From a checkpoint of a small transformer trained on Wikipedia.
Size: width 192, vocabulary 2048.
Architecture: LayerNorm before each block, learned positions, biases.
Each number is 500 + 40 x the weight over its row's rms, rounded and kept within 0 to 999. Layers, rows and columns count from 0. Numbers have three digits each. The size before them is the row's rms in percent of the matrix's.

# up: layer 9 MLP up, 960x192, rms 0.0877, rows 543-574, columns 0-95
# down: layer 9 MLP down (transposed), 960x192, rms 0.0818, rows 543-574, columns 0-95
up543 104:493445506574533508452418507534521436549464542475479493523556507481566490515480448548481529452536426520460490536439562535572491450479490541553475457543504462513515517543463469494491504544525550500489577499499538449497612552566513519468471432555505473510476451508551487513632462501452521443
down543 103:562467435552516473438492403564501528483510481537485474528488508556466530542445536489487539476513476444487499555494532505516488494503473532488517500521559403482468477510540504530491502497510495491442461552504530450504526567484537556476459477562465501489550571489494451453474473473526515440
up544 101:464484463501504492533539482500546484574490511419482612448554508511374504506494410508514560482545409481429535513494501521500489485533439475472473502498481535589508479536485511577524481494480505456544495462494443465487548532511575474551497499449470483456501516476451489555530542481444490505
down544 097:505536514523549436470489498491433494495540529429582527480476536470584552471502493500441448561517456454503453525483533463536483390513568500498361496486570476489525454469585508511450510413477522546495548515497501568522533503481489469506447474506477462440479456516569542497451480485463515382
up545 098:492541556559444480505462520559511554531542538441471459519443378463556503537507491512469537520455525460451499507530508459489513520627473543540531512434451490522448503478497502458554550544559475518501537533511488508508556436447525505539470469474507491450464480524474546548459486495553484486
down545 095:522457500517537468499503503476515429512538459460462559486431547469451456492472477598489469519563527539493515434490473557596573513458484504492452496479542448457550505542500453473488478502498472499489517575561464490494493480534485507431468545427553503515460498467500470454540505475497513538
up546 101:525487454531542525471521542484557509490545483496510551487514512468431490460563505509470543499518508435523470457536553522422516457513509512546524450510521399579511527469452546450525546520557519483492418489393542543576584486475593530473466460513390478462480504546497473475502525542539474520
down546 097:505485552437468447492457503480501496466515581545528574527505540512491512493441505547554512450594523515492529568459558561505457544530526434538494468571500457549468492496474494495496465469487520538503477490580505491555476557449453535437544497469575468506482480536478528477490534459470494482
up547 113:515507505456569507426584501491559456496499490563496553500555480465481467512471447545436534447572432485509504499414526448568569453485442480612506516514555534491556502492509487488540554499534573460520457522511576483508446478484526474426464513447512541446509509495558439444523501497506579515
down547 112:472554522501561525544509498486479459464493491444498466518468488470555501504510510500511550498576500532520499479465515518384492540531510575471550468442450503478471544613496450499484498437547507502474490538516484586458567544576468517410531500475511530479503430500446527551608553421520516451
up548 097:542431507537503502508464523538525481552480447516534483457469524501505435501523580522512498578516525490491490576505487519552540532376527481576535448546523440526537469447533502494491542569526476531459562521480520502487523526457526492480441589480470447519542501518534489452558592496503537500
down548 099:600516479433517450452509464467530450482476522497558515487596544498498557547548475476474447515462532522502529451446481493466536435578466486474581467512515582547456524530501520492523505480545476471561474398508505493532478517504535496491544442523483471524448471490478507526517458445518499517
up549 099:540448448540536473482504481534502543626550528447550557486444459562569582494464443531520553447509548521526513479505458473479426536514503501505498416484480495507447536496508554512469464500498531578535509417502501496537577506520506513457458464561501429480502480438411464533464509449477563548
down549 101:458487480506474498472534494547440484449596546543545507487536515565507492564494505601424413577466425463500501504465554425505516450552512526436472534496434527452502430578467541497519573427455487462459434526444547411471471482461476456499521519548515531561463479528541474508559497534566494536
up550 104:478512634508551501494529464522493500502513536493546521481451522523497461578495601475547476527407442564514445469416549516505516475503508483534492439548496509514472529554466574506507555501570571521469513479496546459474530463457514447597479467485536498449506422467497490488496574510503482486
down550 110:525517544505543517556489523493536500532495488478525465421567419471463446493495476507484491570494477555549504490514503530522551465564510561506535452477455495465481498515515499514549492475501488481463546457492527536476440622526513508463562531494500505460484534478535491465480578493418502509
up551 092:565579558486475458504550466561473485507528491455471468595521419445497494563544416481426516475511499394519484520497530506490468536407526464486519515498543502495479492520463568498504514561487443477489570571460497523566492475534502430555443489552470418516508509533484477527462543511533492465
down551 091:446428444442556509467488543476579513479523571584544514466501503535452506425460602471529509470453480488497437538494441443571514434520501532470539517582549469406534515505543448470513506462489516439524443428516451482467467499460529514476539538455482516515518564501524515488502491456500544487
up552 103:533522482522483511442497482531511438454519503527482579509504476523458518563489458549411554431467513563526490496475522529450516504484472505575526463510477475458435538580553493434589452550498487520479492477512500531512466435449470454470530516578527523457468521501465520502618408546534545471
down552 101:507548437500492481463546475433562534502455510495502502506414483471522460514469494465564457524514480522503465511518518529503595544509524473531571513458548503507493448503515499458463534501546549551507453471498517527560487517494471461574430511533488466478471599486494481551441499451463540474
up553 099:513424473477582571472501463517488393482478498549490492526557476507493441518461523518477514463529452512534477528409472502507464557443479520574580463475570492522458452500589561443502542523540487467545574544499475449497557450440440507497488533524544443494495469497493560537621527434451538488
down553 094:520506522512527416537513425496507481547398458520483531479457530500477508514555422530485444516534563491499548514520503448515500482493507510513497597522506557549523425511467481513459548540466504511452468466519548490472547518502489447574551538487560489468499481478526473522509536490474491510
up554 099:539513498452459494546561444487462474499402581527484533456543530511526522520554421525475500462492501462453486445503492605508437602474519525542525549514507459494464533503595542510529589538491515530470506481523497482508468445504489468542468531470530535512481489501547478479512445429489470479
down554 104:515514511490537534474506431456465469495516481557491552567539507512549481595508526500449454477504534517507437495432502515519473498540532489481531573516476472468534546465560558490491503463467507503486524522465493486523497564396483477434491552524507417462486463469417506504514555472522602522
up555 101:598443499558558536513524535553486530428519472492546561520513423532543526504548521483548510461473437521509478506460494454467522505510516525541516519524464539469495531544430433508508568452488429469469412576544528477392506491522554518557567456553531514454510472527464552533511515412510489465
down555 101:469519518511485488431470580503560501504444448493471475469564525428503458556525498501554499548501528482539558440509533530490548522495483516461551528433530478499486493483534474541511465496456514439501473480565468509512507553501480443476457427533545563527506580442542476479522562561493490472
up556 104:516524546645561486494464578534514502472513505505434520495526553482538458508536508603493481488504447474477445516510495473481469527480515523466469440473523529476521488489537465468598490465526532465561503450458482467497575587502539524437510524515487536448496503484495523491499528532487572495
down556 105:470565480428467523553497473508469499515487514562545546507455583533534395471500440465491526462485489524481491496451465499473533574518500505521528523551470511476494530518448446496499478489487464473510518575580512503531514526485485473511552533544474494497440502640491458471551443446456432470
up557 106:516527451458515514483502522594529520498498521462557521493482473525547538532423485572379456427525500509509513459516536530542451463460458536456568457522502509536482534482511482459457547569512421525512487480499575493455528507496482492533478467512433458475523524524503465494449497420531515525
down557 108:476533500441513544494520498541564493468467525479517499485424464510481495401500565441562517505470444455471473513537485472501514502468506507451637510491540485532555503471542486448473500460472545488471521494609504450379509501439429563504525496498513518501528548486467494472513488429519472496
up558 091:522486542572578489426494508556481525544493495397462574500492515491457412485522555548511504460520503449464527477530598501584471492459510443519503496621470499506478511565504502485441545529453497529535519544456440438508511478497503505530482511523520558512518575523459465440544506552450457454
down558 089:465561483551501492510516449478548492443571451583479453423538501568583530577529525504530586516508516493522520461497447497462552418517567457504540505497551443539480555441510499444514492512544540507487470499500511494558480523463466516575482538508487458441474487447564545511433494463478541542
up559 099:577503519463533550460415527519493496450553520528487459509481468464474473500497556502409436492479502444424491460467544483501507472464483492517590513490558501451467463567485469553461559485523519469475548542535567565509511485428466459531449456576435515474480495509472525536575556533519467476
down559 100:418552487483535524513473471500554481550505520518510457501493494498518457532483496397499493574541512512514554547455480521493471500529523451537553509580473528502524464463524549469467513443471548547520474547463507464491497517541455455484532492490449518546530504538470443516549529539577477508
up560 102:434500425534513465489501554514569463550399457463535530520500481498456489467487558559466446546521496500505430501442504495504519488409512502533520533458536430561520537407560521428527523454484507541473521458473540494494485447501519574484441507467502434507445464482572439516544520510527523489
down560 100:504558546490446468534496508575508524545484503482467560437481533561454494433552481448476574434466535573489568465579551444510487450503468462529508428527512455471523528633517501523458493473447468459522549517545496535489527541505528505521473499562547515518479460487488491438582491540494503449
up561 099:556498448521499522466475524496422474559565545476587476399571548500492477492549466532468520511466482526483511384490534486536480470502471561436511441565513436535512509527506534471524471544527466554430479484532476536529570505448504468445501461501465509460515472520481484554529567434508584536
down561 102:459451535600517506458526547452497470543464528543550550508446482461458434599437504457460525480505574457435490568463476526581494431462533483454546517520480558494566485436487535523490507505420522513515540498508514479483525521514458538442582532466515488498568524541556546482541495531499441494
up562 100:477462448548535542467528501439491502543489527498567522455461497463513551472518474462475502476466527538525418364501500458423539484484487433510507490507590494584479574478506480557451476492510522461447491442539478520456471492511533489518506462529516477511550452511506568559509556492539540539
down562 100:519520573487445454409467512507528516502466487481456488555586474536446506547508555566542548534545461522490495518495503483523455555488512568495530485525457455516459438428485484476525549549491480427519481514462514467508609482590556467509509538471555479489508508514531436525464506532485572510
up563 092:474530539481534554492498515486444534460440498502514540575467474504534503513483482531494523558526486500505476496574580494517550554485463474536539516582485433499385560398530493561548506510541523470475527437479481518467472574494473504442425511507548501467540496505525445520490489470459532481
down563 095:503570423510455507452501502516439484481564480496482458556445495461437474389537530590510515479462470536481433487502455539454556486458460538478486480439505552558539512525490494535424490491512518476492492464560486482496427507504518460506577533570512440412483425484479509472474504482468521537
up564 095:546513527498496496470475469504575417489497548518441512539455409469519459467561492574464465495539546543538501510494496469523491578526471528460498424568472428542533532552477495531489469549480515525464590545494487496549481527503489474527450526408479577529479494476540568526579553419481511443
down564 104:499444504480461555476504450522501506382474456509590467514518501505557542473497525485507579502516498474511524553512543510486539510455546479549496504481398451521463485479524537535467401447497393532473477550504488531520449440535498511493491512516454489459560513423497504520433452508554468554
up565 096:507476510482622564515513457470565572531465511545535559537474493476509563514478500454530510440485519483543463463535464529558562476462498397490521518529529478479500518455516495516523485475538583444514497501451538525549491515517475432492464473511476457498519523515469452512508480535495437500
down565 097:563497523475469499558503432529446448549512465455474527451554402509442486487539498470483460480478511505469501496458501547535491556436462544532487501560454503541495542527526508526556478560438450539491438512447446522464501462496470489468505549456559512551551526507527518459473461497473494490
up566 102:482476527570592515444512534497520490484442491500566506471452507483429490519372520510562510504476479527511467538500530485409488551558522404553532501500476530545480463434535552501554487486533503492553464451451492528515491534561512561516473481498544452518441439530411531473543452476539451491
down566 104:487507600463491540562456481440465481538498530508467487519445486511383485507448499428404451507448584461508532447505542542563473467440498506456558477516597479428525535513472498517415536564466523497460520548498493536542485453531542516455453521479463560529520488468573530447482525515506507560
up567 094:538528431479509574497494480516496451521538518489528478504554477497466520502463526515517516517502452545482525439458554405462532549548444507481475477567533519493431519546606527512535498474459447542517497539485479588530550562490518498479511432554454490523465533512480511493511509507399390437
down567 094:530450554573527523502471533484531464485539525530463511495527572473545509524506504468527552509485509480510448488490545524556470483467484491514416537494491534507503420442486518583502522521522564446401581498437448557414531481476569509563481509491477442477536472459600573519497463502490526564
up568 100:554555593526512473456459476518512484524450451545515512481530490533555446511540450554552442427467397502527531479499497517479542501409452479536516475541445512491537555529555547472545526522528434499566498501486442463514552528555465508510486526473428491530508527565449538489480468405504539490
down568 092:455430510512563498437521557511534472531566496516538579523454522469490456481493549491522503521511538538483463535459475483492466484500499523480585492546559554515447507474497514491543457468420567447486515568466507487542501501468517564517483478533473508534521408533504473501439534536500442527
up569 106:442502475539572476501481459449460476515496544463474531479562444477474477512481539487530549468576591373454484501455508525471415544494510480494488484478553491507479583532513500485500494520501528459499429531531486505475529501542529492490515499438506500466517443510525500552532580421477515506
down569 098:503544505514459400534497517501502511507461453490426557501459507545514515480514490504520492462424440486491542449521541455526478493499550506459464513514478482493558481476474490500532498532480437459481624503482458538558469510506490549493405513467511589483553543455518487416500494509492522540
up570 101:521523482565455539452484462460509449485449484472469524484559463499493469516487497530546422474570494508546433441487568510405514474519476484458525545540503538532486508455479599494490511469549583523548552512496517621472533537567491490507522470513600506552463487580512441521449482562503499469
down570 096:481451508425468470520551564553512552554477531468525546493526503510517501520511520474543453493415477442434474541457436499556504518585475476452463443437517473499447522565539521502480456527464497503596454461554445532511463520503475523500456401470445518503552446471528533452522539548528512512
up571 106:487512510521507500441531539517540503450519504467552480470501427479489522538561450526493455539525459518423512541451471528473424504504490493499556559496521526531516497498589430498448532479519499458483537520448515414575499475475564537499480530502473542491501494506501470442565517483521475497
down571 106:493432460564494478596504548453481473524484520479489518474438524492543476508478430560524517376512506483518500526510501471541531514441452544571504425466504517389398496455458547514483460540483534464511532469540544514518424512455501472501498558495491478485436484467466507515472520500519497531
up572 101:525464534514518502464513515475498455582493441492439541399499486481462460466472509496530468568548501491517515520506535467496473426556437445529518523494490566467470494479508468527559513566542568526538553460574478510430495513571487553492470534476526484517501486551508515515525561528477557511
down572 097:560535430504477465516522526489501484506484475477525456521487512577494425456489489499508508512451535503418497590497488420458464483446520533470485392424514462514556507570556514443451451499472505453513486476477541512551512410551512517425553553513492567484512567517457572532449516438479459512
up573 095:448556513529542450501528461553556517525519500523570458518553517524514500547509471457515518501434538459520372454496420514432544487547503453502539507529428544511535509452546486527514501500515471510471516487513431544462484517487566450529488478590520523488509512498458461477543476459518511382
down573 094:499452510523529574445527493472527523470561442488457530412464557464544553484487451438486502578507506520504565559540515485532523502445551546487543527420499415544452545516532599429449480533464481479509516455480515523467493480466484564461541452529502576492516535488481490466515481446459481499
up574 108:478474549496481471476456476584457519578510490526530419453488514467489476547434465475519519456483506492518461491517495451522589555443437452516517545547636556563475498496474538480539419509516492453518452490544549561443595491479516562484510486487468445432494549553428476515498497462514459361
down574 113:556536538512451524473563501473437467437542494512451499549459428585474536493467564508488491476540557559460523470470472505483496545522512494446568443503496490409496560469511494475491559465494503507548486541528494558515493485424439508595532479497557498499496531418460459407509490521445545470